Part of a small language model's weights: width 64, tied embeddings.
Each number is 128 + 24 x the weight over its row's rms, rounded and kept within 0 to 255. Layers, rows and columns count from 0. The size above them is the row's rms in percent of the matrix's.

# layer 9 attention query, 64x64, rms 0.198, rows 47-57, columns 0-63
size [110 124  92 112 108 131 113 135 124  98 106]
[[ 75 119 146 116 103 125 147 158 124 157 135 137 164 154 160 137 120 127 128 125 124 135 164 134 172 153 131  95 119  95 136 125 154 132 106 135 117 154  82  96 150 111 134 156 124 161 105  93 116 181  88 147 146 116  97 113 155 136 135 173 161  98 122 123]
 [135 173 147  94 157 124 124 154 150 112 118 176 125  93 171 138  85 147  96 129 124 156 123 135 104  89 138 104 174 108  93 108 174 175 136 145 107 102 130 137 146 102 126 155 129 130 129 150 138 130  96 128 167 146 139 152 141 158 155 153 140 120 129 124]
 [121 112 115  99 102 159 143 158 120  94 125 145 142 115 128 128 158 150 129 103  95 144 141 133  69 184 108 114  91 108 104 116 153 162  93 174 155 142 126 149 156 142 163 130 141  95 156  98 120 158 145 124  89 116 168 118 131 133 112 138 135 135 117  99]
 [ 85 153 136 188  97 134 138 170 141 175 114 132  98 131 120 127 104 159 142 105 118 123 130 175 150  89 113  97 142 116  95 137 138 143 107 147 168 169 108  97 126  88 104 122 140 155 133 117 128 137 129 111 139 161  94 127 151 126 109 128 135 109 172 137]
 [161 121 129 128 122 138 157 163 108  96 118 153 141 128  93 111 142 101 164  96  96  90 129 130 150 161 122 101  99  62 103 115 145 131 130 152 121 122 141  96 136 156 107  84 138 145 107 147 120 104  86 135 148 145 104 117  95 154 143 138 109 114 154  81]
 [141 143 108 150 153 113 114 110 151 112 152 133  62 116 112 124 116  89 162 161 120 102  90 146 105 145 114 131 165 134 154 165  96 132 118 143 133 123 124 121  90 156 113 109 103 134 129 163 134  72 175 115 124 133 101 129 142 134  95 113  92 129 100 163]
 [146 112 109 102 156 161 119  93 142 120  98 142 113 115 124 128 107 135 108 121 131  96  82 101  98 126 106 136 140 121 102 131  89 106 118 117 194  76 153  89 101 127 144 112 128 147 133 124  98 101 147 121 152 132 127  98 124 105 113 127 110 182 116 176]
 [157 136 155 176 142 150 140 137 134 157 153 113 165 139 122 144 149 177 145 120 106 167 116 118 136 160 121 134 128 130 111 130 156 147 140 110 112 117 128 138 126 134 137 115 133 176 144 112  96 127 152  99 157 166 183 155 158 149 156 135 120 160 146 194]
 [109 172 153 107 138 131  89 136  98 134 107 167 107 124 137 123  96  79 112 142 137  97 162 147 126 104 100 118 146 138  76 101 143 120 127 145 187 102 124 113 106 132 114 148 126 137 105 131 165 118 122 102 114 138 135 179 159 124 161 145 104 126 148 166]
 [101 103 108 143 116 139 170 153 126 142 110 105 122 120  75 135 126 120 125 166 161 117 114  95 158 137 191 149  83 140 117 148  94 137 131 108 132  75 103 126 103 113 125 113 173 132 109 105 144 141 158 111  99 123 110 103 132 102 114  89 116 114 100 128]
 [136  96 110 164 112 103 130  88  95 167 157 126  71  96 133 146 117  95 112 145 176 138 112 133  94 121 125 130 164 146 130 148 123 116 141 145 135 132 148 128 119 131 126 115 127 135 130 117 150 140  97  94 148 132 135  83  52 116 113 129 111 175 126 148]]
# layer 9 attention key, 64x64, rms 0.204, rows 47-56, columns 0-63
size [108 106 108  95 104  88 104 113 117 100]
[[ 89 169 137 183 109  97 120 139 155 153 134 137 122 149 108 137 101 104 125 175  88 138 184 122 131 119  87 113 160 107 149 140 147 110 136 155 110 165 141 124 147  91 140 144 115 172  95  88 112 111 115 129 149 131 108 139 134 129 131 153 133 121  94 108]
 [181 156 177 104 151 167 118 117  90 133  99 162 121 125 150  94 112 131 118 124 131 116 144 115 137 125 142 135 135 110 133 115 171 112 140 110 120 126 111 126 173 145 118 129 134 160 137 160 156 153 111 108 140 121  78 109 109 165 174 116 156  74 149 126]
 [145 112 161 141 130 186 111 143 100 168  87 129 118 139 120 140 107 129 164 139 115 146 112 118  76 150  97 112 135  74  93 163 136 126 128 118 161 127 114 136 125 147 154 138 146 161 125  69 131 138 151  96 129 145 115 132 164 125 120 130 141  84 118  98]
 [177 118 123 134 110 122  96 176 100 140 110 133 109 138  77 108 156 151 129 143 132 118 131 164 126 116  82 115 171 124 143 120 126 142  83 143 144 140 127 133 126 149 100 137 112 126 159 174 149 156 160 137 140 160  89 144 115 162 147 173 114 131 148 162]
 [134 141 143 158  74 115 164 122 117 149 110 163 100 143 125 135 139  99 156 136 136 109 102 121 151  99 123  91 104 114 174 139 149 141 132 113  82 148 139 114 146 119 106 128 141 144 112 158 157 122 151 144 166 158  59 108 150 108 133  90 138 146 161 134]
 [144 103  96 126 167 124 130 137 131 137 128 158 115 116 119 112 179 134 121 153  85 109 164 165 124 129 142 130 145 135 166 166 104 145 159 146 173 134  85 115 121 151 135 144 170 162 151 126 104 121 146  86 146 121  95 126 123 187 131 118 103 102 131 148]
 [149 132  96 115 113 134 130 117 107 101 104 173 105 100 147 154 151 144 125 114  90  97 126 155 131 115 121 128 115 110 169 109 101 116 137 150 142  96  93 134 127 177 103 157 133 141 156 135  83 141 150 145 150 123 150 147  65 120 124 149 138  83 144  87]
 [125 135 147 158 121 146 105 139  98 106 141  98 137 148 125 137 142 123 161 134  95 150  70  96 124 108 135 136 132 103 119 119 118 134 128 140  69  66 148 152 122 121 135  61 109 136 104 131 123 100 125 107  95 143 125 140 151 139 145 101 114 131 150 188]
 [ 86 178 119 150 100 155 123 137  72 136  96 189 125 139 121 161 103 116 121 139 109  67 168 141 130 113 102 132 117 154 108 103 154 113 113 136 147 107 102 111 116 124 135 140 129 140 119 138 130 147 160  94  97 148 124 158 149 123 175 148 119 134 122 134]
 [125 143  71 132 112  96 160 146 161 102 128  97 106 111 109  72 136 115 167 136 145 133 112  85 153 115 139 141  62 155 137  99 114 133 133 148 114 108 123 136  83 117 139 120 171  94  95 151 104 119 148 130 120 132 123 115 148 113 134 137 141 157 101 150]]